Weights of a small GPT-style language model, trained from scratch on English Wikipedia: 44.6M parameters.
Each number is 128 + 24 x the weight over its row's rms, rounded and kept within 0 to 255. Layers, rows and columns count from 0. Numbers have three digits each. The size before them is the row's rms in percent of the matrix's.

# up: layer 14 MLP up, 1536x384, rms 0.0859, rows 262-390, columns 336-383
# down: layer 14 MLP down (transposed), 1536x384, rms 0.0817, rows 262-389, columns 336-383
up262 107:128107114109087123133159117124108096135136118111118127142111157146102150149183096102097125115152120140145091143152132084134085152135138168138143
down262 114:143143094126106101155138135142143115121152109159116116106126153100096145142133143121057162106154130156179135162102112084160106093115133166111149
up263 097:072156121129131099155081108131141158139132097172170159144154136153138159139097159114109112157130086091101160122129149147067129131098069135154124
down263 098:143104107138112125110126117165115121073145122181145165102120113108136144140138109095102124128107123157162139121099124067141134106137156140151131
up264 097:085098154104155142191085114145148099096155105119122115116160114089125130111121109116074136145147106122082129138140159154114155108154157124090136
down264 094:124127134141139174153084125098112113144122160135107146160115138150158103127119109135147118134129102083118081112130161110114138091118147091130108
up265 099:115112123118135128150122133081145137141115085154151111134132152088157118134142140113152171127163099133111133094128127176137115128103134160100168
down265 096:127137138180130094153123131107134156110068146113113150124134132096151128159130157089096076096159115112170171136173103129119141114132130142157147
up266 105:158125155129136107109114096148139099110150139127167144083144112187122073135150087145143115124136141121145077166135143113121160152146171123123159
down266 104:150089124136142100101098127075106177115133119163131109109124138138149094153147124097130108142089101121200128155145124147111086136079120109085109
up267 106:144127155109092119166131179116127091129087103091161101155149103120108114123130127102165146168150131120109108146152150159132140118091140126108131
down267 110:135087123134074144101119120098106135140139171112092095132135142141126114113078145094105170164131125115146122095096094131121126106177118136114135
up268 100:146144146112160074108117172134107130135098151183174137107114127114137106131090150105130110121145155124126140113126091129157126133105119159109132
down268 097:073121109124160169077102120148140132132135150166104078110166171161165139169171143127109122110136076157127172172126111121125137099105177108121184
up269 098:107175158099112115107134096155134130112134102109126162201126145123164157153098154164166171105136142097090112187109128138100120146119146131117179
down269 097:122097150152145094161139159142128101179117091191107126144093143146119135139097118108148150092099120132124105144137141128116123165148128103105132
up270 098:107150153080106145138145104131128134140104143104127139124091094089121108118132087165162126125070112139113128168074120143117145144149114098088120
down270 098:109105155104111140134167116147108140105160160093096118168142137121133091102120069144104156087111065178133101134112074118155165104104169115145119
up271 095:095130129148153112125091141104083129121108168120124129156121122135135099099120151121125099165115102121110129137092121115133161162130122118174142
down271 091:159109129101069161160107126122153159140133115153124118159154106188144124130128111106102173111142164135130098109152169124104119128097137127137109
up272 101:091124094123129097106143143113106095139144099162103136118143134130138102149151102095099102168156139117132157105175100136120145167138141112082093
down272 095:114107143168107122163107109142152111138090118122101157115141106132132116180152151111116109133161121135138067128119167085140181137131145095115096
up273 094:158103141145118091122149095153125132173162137133089155136121137138136140142133125166138105104069122152148170156116134145109159139137107123112100
down273 091:168148127115122144145120140114126130129124157116097123148113048115093070136081139112126105149104198103112139081109112079178157116153131146157113
up274 103:073135081125119121130125153139140148110166100102097106122143123117149165106110099155123168099118118103198140132120136115109175135124093120149166
down274 102:129113131109107165117161105097125124147121064170144104098134126138097162194113111092090110131157127124127118137089129070095119116089136115164121
up275 100:086167079175168164122100167133116069149123109125109112120146109145089127124126154109152124154109085116104158116157108143134156122150124125134172
down275 103:106113167099112134104141096133143143117143120126154127113120100108079113148110144137157129139095161144134142111104110129155058099116126135114111
up276 098:085137097134140104086124152136156137140158124117137143144151160149150139138163167078150095078065110083152078154131141137135106130110124140120147
down276 099:124203155107088106119129160134084136154116127117118139121101123155104156099125115122161125150108113145136134177088152191098154156118149104128140
up277 099:127184093146109101100180125124109099113110135124070104122121099140136133122130124108119118142109088150124135136137122143114072116102077159090131
down277 098:150111115147170169120110123125118118103113154091137155148111142104112137053130125151144107146158130155115142076121152136108115116097116126141125
up278 103:145121111129081148145120130156157116131124149163124137173112115116118167119151159122156145145119101171122164113124116132136165134131126079178118
down278 098:098126113086125136163113144152158153164103139122156169126155124091097156082147098109128145153120129066086114115129099105111148071125136142130154
up279 094:106105093132150116137158095106174113130113136150119143141132123129170183134156159119132113126103109097168085141197100129099149147112149134098105
down279 092:141141136120124125137085169112105148177140083150152151155137129157133146120118126135106096120122137152101126137149166124092157127090119179126137
up280 093:155143080121165148087120133163109100107114118112114123116148133122135154085091116134128200132136102117102133102138100171140129138141121135152123
down280 098:102122164168159114117097127140157136146072107137076124113160106096093174095147120134185133141132109088142116101118163139140123090158119120120156
up281 101:156136141135073153141142135099115098155147141121166148144147112144149123123136136119127091096108168113143068137158113138128154095094102152126151
down281 103:116125113148109100147071139095089117139131141131135152107150109153151089107129176126138084124163124112150109128113131117157157117105081139139168
up282 103:089122139124161132145109097143149134171149124113132099120123132116114099084139128108142106141146097160111113126121135122111144133146134080096104
down282 104:120142136122164159091132101137139128097146124111121145125134095124147110157113127152113134149081136092116129149105198145109115120149096108113146
up283 094:169125153148116142114101150089141105181148083108129153124100154183121120107141146125159088133109147114124153149164124144102113130143107161110142
down283 089:127157109149128157123145122132102143166114144132134131130168111115135104105126152138104146126116112108125102100168147131151119147126147139153145
up284 100:119071112159129123093121070112165112124101103116135123114141108115113147143162124135126155104139153130134134067109180152117137128106093133128129
down284 101:141130114140131178109134146106112153142132133121097113079144171198167121161108139149101148173146127124114130161107133129094103135130112118123066
up285 103:127107121149155145156111147149117134110140111131177139120106149136095157157150127155116097132181123116148109115164137139155128106112158156135132
down285 099:126152134143159176131149116127115155153095119103132132110120098080170094111084161149100133084117173104107100067146110134111131082088171142135117
up286 101:116139137132159098103175157127137103147099118090188111144124152117101124121141059143133135156099114103177128137136152154146138106158133113132094
down286 106:147179101100137107113123136113149165097124121145098116122153140092115162119112158218164181103114131134150092113158133088120125130132117149107129
up287 097:102127094097107114131140137100131147133076119153122138133099159102170139155144146148137144100139130125118111101104126134104119131111110122103140
down287 100:118152107120130126116127162122144094119122143121144067152118134123140151086155103140075138105129170105128143151126113127128125115149136088162055
up288 098:089110133125108110141117133155109129120121125153127120148139174166157077139136088155151137148127170127172122146128116107088151112114131163130203
down288 097:118152149095125085126093111133151135098135069131089132109129112132113116138161147125110124187087132122119120112128116108084144147137097108134101
up289 097:142100105132124200091092118127147142116138133153157107141096114158160103129118118121120135127130120137123171143126101152122140181153101135145165
down289 096:120151143140172089128121134166140087079126138156099172086123132128125179103108115144080125133141119141123123101136130151139117106147185144108100
up290 096:137124123118119100145105130129148112155145119070113152086119127112112156160127097156121111107128136097113083059097092114134151134163169132094096
down290 097:122160115144161089135125094136134090127097120125163109144147091104136154127095122115128136138142158183110123148117123161111180165118127131142103
up291 100:077132143144119107089090118099145121104115123093104101102149132110126189139128129129085118063118127135129105143100112100152136138151154156148093
down291 099:152112149106102140133176112135138127161106148138142150087110124128114143174163096134128172131149137136125121134124089098119141119130121098125127
up292 111:114130157174115119134122118146118139157178123129123108142159113141131180143115117162132080156123087143164096115130115137100101104083081141121126
down292 105:136141100143108169135137109129111112157100123122092157139181146109120115105098131098127116174140100121117103116143103138110098146101134148138147
up293 098:107102156107149119139108131156092146087087105127163119146109114119122105116135095144145121103093093105127141122146163123182157088115179059151137
down293 100:147135170053149122124077138168149108153136081124088120119150133114147145144162137127106137123118134151125127124069129131154115116139111087143108
up294 094:116109105145144102115138127178135149163110098146169151151116131137147124152077111146142121134134189134150131140100138143119102127116105132089121
down294 100:118187145114123138106112130133141097117137090135124121113162120168114077097160165154145126120139117102136103125138131172125149116083148159121145
up295 093:127104147153122123134104162150150150129102081141122126100113112155127098133163101150111138117174152165100183127086182135121132095152139123120116
down295 096:157129122089116106124109146140099124072130142119131130120117122114106143087106126116151116090160093140181123144135181133131082127141118149146072
up296 101:124139111141118216155124136113124109108148143071114146179119119114144134161119179119107108112134089088118102129125147120096161096121095144090147
down296 106:122151088186179132127144148148091125149156102135146138144147128100125135107082148155072119128089114128127137134116173120129148080118156154149137
up297 096:157148122139106141086144110122103106072166139146157110136100138143136114135102146133102146079148089125160111138103163127115121124124125160119127
down297 102:123133104102070100120084129185102124139137155174147117200112103096135126119139121107143115113096093130154144131138129193113088119104152133163141
up298 111:083094111132120137104136098103129164148131143077128159097088131111125172157153155130124140071116112098136152143189149124148104160116133110098090
down298 102:094114113146119131100160107145104149146110148090163138109136127110106155138140121120116127095100088125125135149162144123142101139107137134083132
up299 100:167168134162131120108132079100132172153092126158128119121163150124166116116111144158115105108112141138101158121166134133126133144149141136094123
down299 102:109151131105140135111102131128153125176108108139116117161145139138138141094153105057119154121082131135150135076111109130160103154157195094117158
up300 101:150131150147095085157131113139117107141122126165156053149145139161145124116149110146087160112134100091142130143098123093119135130159135093130115
down300 098:160186116080103115110134099148154136143130122146126123138144103092135126085165148106098104102140120065128111107083150178132109122121190138126145
up301 097:155143088112127125139062171155133162114099112140133199116119204118135098127153135153125105164127102141117144121104133133130175134112101152090136
down301 096:153117125111119129073151124109142152151067115096132127143145154103121113095063178074123115142146123103138140163133107127126120141121113118127113
up302 102:113128119135123156144140124144151088161175173118120141170112143131142131152106112148152145113113118133135107148132145125157124184116117154158096
down302 104:097113100132114112127114112111127106109172155150127128126135125107145170150143125130098151113133116117125149183115123135107129134102141108127104
up303 101:148127139125119139129137131099163129132153114133163133175115159132141160119083127092096160121112126101123086163140104099097107148105127120107115
down303 097:126134103151140132155099130117135154121139113099147151138149104104123135120154134143115139145115104114166103091134124130150098154120137155130142
up304 100:131131163140110133090119110109133125087121145144090124095191136140170130155119118089200116093138129114143097127157085130115129121129147178142145
down304 102:163140079146156125119122142134115123123132142111170121079124141133138106132141151145135125095116082161124127124126133112149119152119113098112092
up305 102:111136151131147072131107146103168122110118132134117134135116114100158136124162165162147117133113083168136091133131108153142138080142087084136126
down305 110:118128132115108117110161111150150112113121078138101135078142092137121132125149131102153117144169088152094136119132097132091137116144140169158134
up306 103:203143119097135156082133137131125128095112103117107083091151132132149154167148130145124128149168158158121140150148097137144093119105144151125120
down306 093:119118107118113132184100137113127119161107109093162161135144115147144132180160146108103090101106141128115125135121106185109118106145110128146134
up307 105:145118129123097152127172123134137168165161137127140132132154164090099149147122134134118120124084139078135129158116180156150110114096113145168109
down307 104:125102129140117122164131115168082118136100138151117150109114169117134126132111169139136147143116163133110129120113135112113136112094087153157180
up308 096:118144127094145138154101149118117103127136094090098147121125116127126150131169123156195160123187137127153148141096131151117145135168101119161160
down308 095:098093121153099092119123180122129105156122167130139092116156117097130092138137094121147126144141137147139157139181123134152137142154133125108122
up309 102:140114082119111136156092130123090136113133139160127104152123098091121168124126119147153113119145150087184147104206102195130136123131117134116136
down309 108:137105140128096152101115118120133134116093115132124109098125123183125114104123167156098096146150137109160098165146155151161120085112141136132145
up310 099:164162122145140119100102134133135116127122150126107092118148136168103117178173173160162106154141135131154157137096155140182157157127115116146171
down310 098:112140136143122129109155186084141104155082112149152139119112122134141166145155096148135112131103156117122129116110109128133122155139122161137118
up311 099:154116109144064144087154141129095090128163126132130163164151118214118120140106110117139111144130118131125091106165135121125185132102114152147154
down311 103:095094119128116152114154156083111133125119131130134143186115145105119121092129116145147122115126137126142121112117157156189165126125180171107138
up312 101:135149092096144106138104140116173176092071123120157118145154126114142150124118114139097128101111115087119174097127109140147131147143128099108183
down312 104:186149154118119077135138120151110145140116120158122125179125117163161145120160114116142109104110056092109140120115111132152136129111147106181147
up313 098:129152132122122130125128114124128159166125150148151111107111112143128125151118166149167182171163117171124109163144153126146128092159092099090138
down313 099:140173178101098119080120151145129148099152147141161145138112150156166105113120104130128135119118092186134169162142144107135112133141090162098156
up314 101:092173111147127147132126140147124186147118140111113120121095121129125104107110118136109131109121142159101137092128122143096171150107166113128137
down314 098:121113087130133137141104117135142143148106114085139119165138162120105142155137128117149101114141113118160127137121098123142126184156153117116140
up315 100:143153137128091137094116115115151109111166152105121140102124194164107119090111117131118102110138163115104110170120164131117126109084111114130105
down315 098:136128139122110138128134113103116139139105119097111095123128127141105102113125106125141100178167166124122150099181131124140139103101095125110101
up316 096:079155101113137138117110108129128113132084140130132129130100173072161103108116132121127132144075147116146083131128130139111121068136101124123124
down316 102:126185129151101109130117144100144127140115128080144154133179134138117116144140087140123115091125114151123116082138089148128117078134138124108121
up317 096:115106157153138107137134104144127127164061125157113110149141125127166117134144095075151116127120086101178109121095149155164123117163143119125155
down317 096:135140084152128112117166143149136086117124137143133147174108107139164114127134126095152121123131157137132106122174117124115129138114084141145123
up318 099:082132147168135126095107120121105126056103123109142179118103139130140115150122092104112120132139142157108180147132146116120129120153145107145136
down318 095:153117151129084168063142149152154137112118119125099141159139108112090122116183139120112141137132093132117149095145131115146128125125138141130137
up319 096:148127097126098145136162142118108149127102149144154153125164130158161102131132157170119122105149132139128138109110147140117106140161152119110102
down319 105:164124157110116097115073158116166134129104151102147133076130125091153141126113144141117091119118138103066107111127108138111106114119169120111097
up320 098:123129110094138137123119131168117157129142137084121145148143129095129132131131133110149125092122134109153111091138135134125136093136108142148129
down320 097:142103138147138120157145093111118090077117113102149133142134130130164094146140156173142141124122115164135099153143139170113172126127113111123116
up321 097:121124143173133126121145141104154093150158144103172134105153138152106144094144152131155142118105119109086104158114111120167125120137113141120105
down321 096:118119118121137115103134094101119140134096099150156097072101142143158125162130127117082127125143158080100144175077132107131113131131208131107146
up322 099:110101107145138158132108128121123139077150124138109117156105170121109107073186132142148141171132098154152111152069176164161094122117147128155101
down322 100:154123137075111107122161136123114153150142101143124121116125116134135109162075164143060141151074139120135129148108140147200117111138147073136143
up323 095:166154121103107124127044112100143119112089149098101184116136097078145156140123149119090099111169135153121149132088157148142177122139141135113120
down323 095:092130096163160083170145105103113157080145110164130088126126161183106141135136121105165152185126134189100125131141115122142139156098144106143151
up324 098:165117135115110126180123116133127157133125118146141165096089114097126132151113122137131132132174121117159148178132099088175136115175146125136126
down324 096:138142107103163121157102154071132126084083141152112147128134142119151156125128076108163122153118145152096138126135153137102138092148140078122156
up325 102:103124109131133147100113157183114124107139104108159145136134115097121123145175150143138128147112129131134144153122103146135113108110060135133137
down325 106:115122154132138118153150139110150134085131060139135116126157100125159119071102099130109106105125125152093185119158163139155155110092106131100155
up326 094:097156143141128138100133120151141106088137129100120159144149110088126169149193101162174104175121107114127116141150122204145155134157169120108149
down326 097:119123120132108117139126110179088160084158135104149142134117160160128144116147122149121117121186084132155135169120078094123118105116093129117113
up327 101:126130104117130133154119135108128130087112103134133105117059133125135149144107115132169134113080145130109140131131123141154113122077104139126108
down327 113:112109132129113138161119126154167187126135108102123133098154115106166094155129148155106094121123093112105166160091125137129143129069118115183199
up328 101:146152112104081151126101109134150120135079137150170114143149117095140155118101125142144149156151123114097156150127124107129083151162121079109156
down328 096:145108104089112193131135097153166155153108096131153163112140110125121137140132116118122131156148131140160137076125078106140114125167124136151163
up329 097:172138160151086117084145083113093145137143110119124074147157156163119105153110115077154147136113132141106139149090117117136168112142131113096192
down329 102:136141142154162129108157136128106101130134087128134123185089110117120111203106125096106125093124154128152106150136137132133139125151156170147130
up330 097:100111114093095077116152123177143144131069130048136138081104157127145155169148147099118156120132130114116113151094123144126114101175108137154114
down330 102:156113150108157110148111123144097065103112074097094105097100148138146111180118121150121147132136117167169131148070132169167112176151185097128145
up331 098:126117172124096098138127110101158086140125165141103097116123115105157118127142142140157164139128112092105114115166116106124073130136137133132147
down331 094:121138144142122111149172117161094097111191091134124166162072121159124145166104099192139081107081103154173108138113144176123179141141141158137112
up332 096:165146121145131078138143124163103128091094109126138116121119124137097171123119086089141126142135156096131125150109154087071145153129123153132176
down332 096:176141143153129169114124148121162146137117110098134160113107137107142134093140150111095143098145101148147185147144142115128126123149137073122104
up333 105:120136112138121132108149103086144128088118147124127133119090138111153123116122145131132132109125065114136152147112116145148117088123067123078126
down333 090:145096111079127127149127108172126139140119139139137116167100131085093141125114105141094130138106153155117084090156162107125122130079155129145133
up334 095:139133146128150120163122152141139132128105115143139128106080129150143139108134155121138150133131116127123104099149120120143121078124131150145162
down334 098:134142149158126128133094147087160102117155120129119153122120144150099114169120144111116104109140168118127115167120140141111136114178131134124138
up335 104:112142146138135137135125108160085147111155162137143109176135138102134106123145132138166111136123150163109113123130123115104138116104131123129091
down335 109:174127151079142154149135124115098107128092085110086153167142127113103119153160158141179121121125150133106115125101134123109122189110134133124142
up336 095:169143136129122077069140133121144159114107104134116103119134096144194114128120113134134135131119126104121116116109140139113146147142136120122108
down336 096:125138088136142102147093089093137117136132165131140134109143099083122130139155141127135145109153135107140070140105167132094141099191093071113149
up337 094:141135102128103129061118113122129061163078123141124116119146146176147142148119125124127135141125118115122144134123121142112146096137108157077187
down337 102:152105113099170131110107104169142136126101150119110153110149162114148119136129146155109149135123114089152120137128133103097143125125144119125144
up338 103:120144099141144136150115151142105075057129146093094182147090122162144135130114108125150065112148128133122114104096178140170100122089123118107155
down338 101:116111149168112126117130122106093108127162109157136155105164135110115158123129138121105099170129135109156130145088071113128089150142124134123150
up339 104:106116170137108131126086122080148123104124115107123158087112120148162121169160142175118133136156111161160166119158141123114170088155086092144139
down339 101:154109151156129153109097125118129138137115104136114080147091113155140125135128117147099138125169089148091096142135086080106105125115214116100178
up340 102:137147100110136144135113138082110134115102136073187163139111104112150129138141140136124121169102160087106138131104158100093171156136143111110080
down340 096:140161135109118114128141147155159141126124092107133122136185106132073151141151155110140132118125107181186139134158116131130084129129111161159152
up341 101:132090148110086144133090167132144102097152136166158136117140113163129142120137156171115129154152206097129134108160138130136138155093128127085114
down341 091:123179106118085162098168126151105128141126150134138142099141138144130109093149103123124133117107137206122178115092134111097113105126107149164122
up342 101:126146149128133147133121134124067130156123104152133140119100099095144170122158147125157135134126135110102146162063112098174130127104089096149183
down342 097:074155149109152162121129108102128150145111129128118140112140096169130159103144119129124080166136161112098145123169136127105139142129116120127132
up343 104:149097159139102100135112154089112157114087077160137104159148115117113135096157152137120121108099126102128159179139154116138136107101122160141123
down343 099:095124096165103115128116157167061086158146149129075163164127101122181089124116110104124146123136120141130083162106138119109162133126125114138135
up344 093:193152095132121124098148131075122188115156114125121123150108150122135116095130119142133162119140101086172144093146118144113126114153152090093107
down344 097:095135133166170140099130106096108132151153105139158158193105119134130131130116161101105095123112094137092126174115123099149097151115078108123132
up345 104:159120096097104136158165108123141130096124123204135157178137139146158142118134132122086142124122150084125129155145141156088127106153096124132149
down345 113:148144128142116123170134114165120123089126132122122134110124152145187171143127116102090108127113124110153100095129088112118165126132104112133187
up346 106:140156142118145098077161101165124165121120096121166138123115149130138105114105120104113154130121118129157105103147110140170131132126111102140103
down346 108:139140108096139145128108101164131134103131086092160095104092116078112084107129152135112147102146128106126128112085144151105129116094143129145115
up347 095:127141142115125127111115104106169151107160134098160125160134131120163111110121146147130121144112107085101118178128107155124058120128110127133128
down347 097:106128063100134133112142121156128098175155070070160149106106131131104149158133086129167160139121144131108115143123173128140140135127128150147103
up348 106:162155092136156105054137141101128138125151152117135099133129141131135133113150101148128169112081126115077165118108170147138141075089144150115137
down348 105:120157142138164156117129133097135133142126131129138099158139140133105080154142102210156130139128118130128105126150120105191121125138112144122148
up349 100:105153111096106146135107117136145132096148133116123132107130132160147165129139169127090132119129170130118071132152133150087158166133118126141140
down349 099:159140124131108106091162132156128111102129129105132118066100144162104133104099103147118163104168124165126144117167103129085135176115132148117158
up350 098:103187167136117125147090152141098151096141145144166119114137139126156108134108132141155129128125114145127088119155151150142140170168132151110126
down350 095:114118088165135099120167131072145100146101114111126128089150152136121152150107092132131140158146121089173173149137120180166175088131122135146155
up351 104:086123149126096128106124109118135175147125121131127127163159106097147167146102089149131083147166130141118112141062142142156097133150144129117101
down351 102:136138110149120132126134113180133140146125102181115096135106122133113109075165141101130167118119144145124175140129099097147150164155159082141089
up352 104:105157185174135114098130119109092099141162108123149135143179144130113104132122147133147178103101114126126066095137158173095085128145104179119103
down352 097:095133065098175161107137099143126185170170130119095108120119164183116086106136161131084142129125128130116140084131127155119081177145176144134123
up353 099:107141095129131099106129118152170133177097105129125164127126107135123117149144121086110165127107113081149174082132136135158090137134103160113138
down353 097:142119129092124143109142054130156132147158115137125157150144138111151131130145123125150140138135114131136144080132090122131147100126125164118139
up354 102:123124141144128134123092117111079083136124098126167122115140118146113130135136152140112136153095111115087109107118124161169170115146135127105147
down354 110:075117126164132103140156097177127109138156140154124124135149138116092139148115111133117125112085172135148142162150125090123126089120148111134150
up355 100:163126133128112109130148124135120149138166123141130125107141123160154118136136086127115145145088144121129157101146093144141128149155135151129125
down355 108:123138134143155097111131163102102114130129111090106094161135129156145155126141105092157143118096114148150168135098150116137076131120152161086125
up356 100:135117156128156122119132155146145142150083181159135156092130118112168154187123139098107162146128140160129153089114095114143091134121131074127189
down356 097:153127112109089100151173132114175137110125075121125102107137107118122115150195121137108130158157147099112122122116140122154125129151107151119152
up357 103:121177083164149123100159121132155101105093107147131135146131133134131148120119126173114136138107107074175098110171119128138138141106097175117112
down357 102:104103140137136071110104121161098158122151149144133157174152140114091111153106092152133137176146065144117130140157125080151161138147156128126124
up358 102:116135143119139129153107167142128112126134134108164150132155115143193167162130111099108137071191135162099131151132136141127152158092068143099101
down358 092:148159122086158172134102106098130122099088077126101136141166112141119154116086151108163142117142140123087105103144128081133116100144132141124091
up359 099:167109144118148123096109145138119134134104115123085115138152140141120103121116156146088140163130137092175129112112111118104124154099115133125164
down359 090:104129155138176176157141125112101100114112104145078103147144145136140144128150109150099127145181204126167132110166139100158144150098182117164158
up360 100:133125085100134181135157141085133104135139114132112110143088120134085112130176075134103099125112122104118140098132174093171107157154103146127098
down360 104:150160082104118126134130100086151087126134153180127114148117116127100131131138118157084114150127122147130158124108135095128123169108127167145101
up361 098:129120150139138096127117129114091135184146155126114128123111167128124146114136127124132135122184105128135118116153173098154152170119133118116113
down361 090:129152154109158088109143130130121106104111142091134132160111149136120093133112174111138102098122122085121118127139152162146106134114155140102128
up362 105:126100136138135138118068123120157128095147118099135077102124112188149145097155136152140097104087138162112130149118121116141123100135165148099120
down362 105:132125112095127123182106109157114184114115120136142119113127145100135107154136104127121110132117136141121128118123130136178113119139112149129141
up363 086:169128143130115138102103131109136153087158091148109115176156131141116132075102105117135153131112139129130149145117154134131118107115146133124150
down363 092:119162136163146136140135126118140116180102160101192114119102096133130125152176143126077158120155103134098089110151110132127130137108123142118112
up364 101:155126129081129106134143126143156162114112108132149114116110086091100125151104131089080112089168106122085130115108083095103149133132162151111116
down364 104:122118076137107123165163172140126156129109150112106097117123104110148150121121109111141103150156177151136102102149133132146101164114172130099131
up365 099:098094172134153106124134130129134133130160107157152100138158150116103174125137139119122172098172098109133092173177120088144163103139105108137073
down365 101:111075109185150129125131112116169116138089125141130072127108110136109101130113120105143116135146123107116142120136160146115151142093145140132138
up366 102:080126117109170082103109110103137168138114099070163133167141121157127087155114184142121105174161093108155138095134105141118130105167102136157137
down366 101:085150122063125124151108109112097090120153100127135143117140154100072128115100139100041128145097136161147088135127126117089143113118113123076117
up367 103:169169103139154144134164152092160131134141105148078143159147186116109124133146136168131127146141142119162071169126125160139152120107107069156163
down367 108:178120122165101147108166153152122140141125119121127137132088127118160131107134108143145113128112141111101125144112147117109110106140097108158168
up368 100:126111133111178182124115150136114084106132088131099109108132121123119145113122086181092115090134152120101132123159161126147117101153135115136118
down368 098:092138117098166120140130127158140128113107076142140154144094121146117150144101089100103149124093101107120154102146101112155151093123153125110152
up369 100:127107163156088142149102140134087127108107131107142094115108118111174162119129136126111154123153102151149089126105110082101147146100157107154123
down369 100:116092157153179148123132098124128134105114103089145135141129115104124154125119131129137140111134157124097156131111137152146121088151112104140125
up370 101:148102117125146099160146137156142080147137155139095085128124092113096164158153161163074147074099133121133113139071091175117100121166113149149105
down370 104:097122128126127134130141142126120143122115112109084128168122149126143129131068161090125160146137100178145165143159104154151151107113108117138124
up371 093:118102098141094087093110163124135128117076110096131114162138142141134133119131147084137121111141117111108138120147129135147111097099141113117115
down371 098:110097111137158125113111129141098118088138122113128162137075124084195167156101146156107111133104155145171141129126116114106112091123101111106134
up372 095:113141133145171118114112125117138095088123105089125139078085126132126133135138113167098164144177111152152123144122101132140173146104139173162121
down372 092:141106154153122142118166137154124130128122148130108146159115143101146101170126113113137114141084114116121095139130115115090130152120129156133113
up373 106:107153176102090191109115128140131134156165092132146117146117146150132115113111158181095121127117127131142126097149095140127158110128106157115159
down373 098:131113175139100137113106115117151096114125120118151127113122110110088185121104101122145112145104128141139090113100126092100143162152099082119161
up374 102:083157143089090126109120153156132124118164100127163117151155162136128149169153165151169135169153126080090136174124101137112133148097112103138099
down374 097:126140098103117142139084104160130066154116164150119142095117122128121144086156116107134082115172127093082160169101149121098124173102105126140112
up375 099:092170102127097148073078094127090118109127139153138155127098128097136111193136157138115088138152127129132133098148152132134140143103121136123119
down375 099:161177126078117150172111151150157103100160149150160109069139134130113143122103133158099078154129144154144131106124161133140144113129133126143099
up376 097:132151161135126135122130117164135132123155111083131151126113171105106088142140095119138153106145126122148125137135134134112118133137129109165105
down376 099:127127126117119146113106168131163117074160131093142097127126142135149122107086153118133126093120124113148151098127091077139121103143160115133116
up377 098:127143142201145121101153170094120082142112130138138156114151082140113126095157173116110107132199120068114138101125151140166118106137136140168098
down377 100:149131103073129124102182130170110149134152105119130118145123120143158125132152129102130114115089117132111142107104108149130124138150056150124181
up378 096:173130140097136115153120134120086126117087085138130146126163104134144094127083078096127130110106118126124140154097134113138150115105165126199106
down378 095:171118129116115154131146133097154131110099132132143107115144106117137149117167145109095116098124090115095159131147155170123125098132101105120114
up379 105:089114189121129095153136095153128108135126147088159135140143176136118105097165119114120127123104096131106150133214208163120122140145126078146135
down379 104:152104125162126115146098108173161124147139172159103140141107121152140158126140112144106130120147103086173128125159106118189140145156148150112105
up380 108:133098166084118136137147108146144154138123141090140146153144119152085124145125101132124095125127074137114167104140158162091181119176125122125120
down380 118:120094144127115108151116154115123141131143144127131140154124105152089107138091141160189070103133168115120134114084130141120147151149105161121150
up381 104:099156086163113113159118094127126120080153122130122114124143166122168113118117140166082113142155191156100148151142123120107151113152133109082159
down381 104:122120125123116111088166132099149121082123160121095112115135126111143134163158163109112154143118130123154190144077154098113138118162125144095155
up382 101:178149091113107119131114140123115123145101119092144119087144142163142181100095102133132105144114124098097155113098118118158130101088140148110123
down382 095:086151120139139183176133122121178124133111126128145153138128102108148093089119145101135129142140133201153078116105104141156148152130151147155129
up383 100:161150119138110119137138146102127112143130061119134078145155163107137121134107100137093102118116141142146108105097164145060120150132121131160100
down383 101:105175102131120140156165119165113128139113143156144133117093115100126139127117075176123145113110135132117152122170119096114144122130131155118106
up384 100:121135115098114149109123119119107078117176097133122140153185103183120130165101131172119128102107140104106120125168107107103148122163104159102111
down384 096:136159143104136125113113151178124121104145121122107126069119115157171158112095109134141134125111113133102073155110111134110087132125079094154100
up385 099:138142129138089159170142146136105161117120121103128115117165151106110121097105109172090136100108129122093100130132114077156159151142101126113120
down385 103:143130100162100103119109145155123126128119149125119106135124119115145144105138109085140167112135120178119123136154134106117124150123157146144126
up386 102:137162120123109121141110165109125127092109097152139124150088125138142109123176110135120093116156133137107116109115123140130130138110116134138143
down386 105:141118090100137113144121128127148153110138116136138111146147076170131131144132155175139146145120132144123120129101121137137151140109143151153097
up387 094:151148094112119114118165125130114184124148148133158098144111124116113149174112145101084118157106145160142155117129137143111138140131130118138133
down387 101:090159150150144063161113156147112128130153150152133134151090138173154159130091130156149136141119117110170097142138138110144082111128151113129113
up388 104:073116136103137128120134158144154100132136063135129129152118154109166139128172122103153121119140095155111144129145105142121127114094119114137107
down388 097:117131131149133075142140124118099096163108156150085124127103129117090121145145123130155147161107122132117123121171105097085092119128144143102157
up389 104:136149065129101088136159150104125148110120149112129105115086156127152127131146121123089179131096106110136122163153167088118120123140137133128145
down389 105:136189144151101088142130130129129134129121171138123099128078142122118132159122126102144112085086083123126117115130125138129131104152125135133136
up390 103:141180124102158145113102116139100134096104151102089146138089140136133091124142153115129115097128129124131192124122136100105129105139135121131145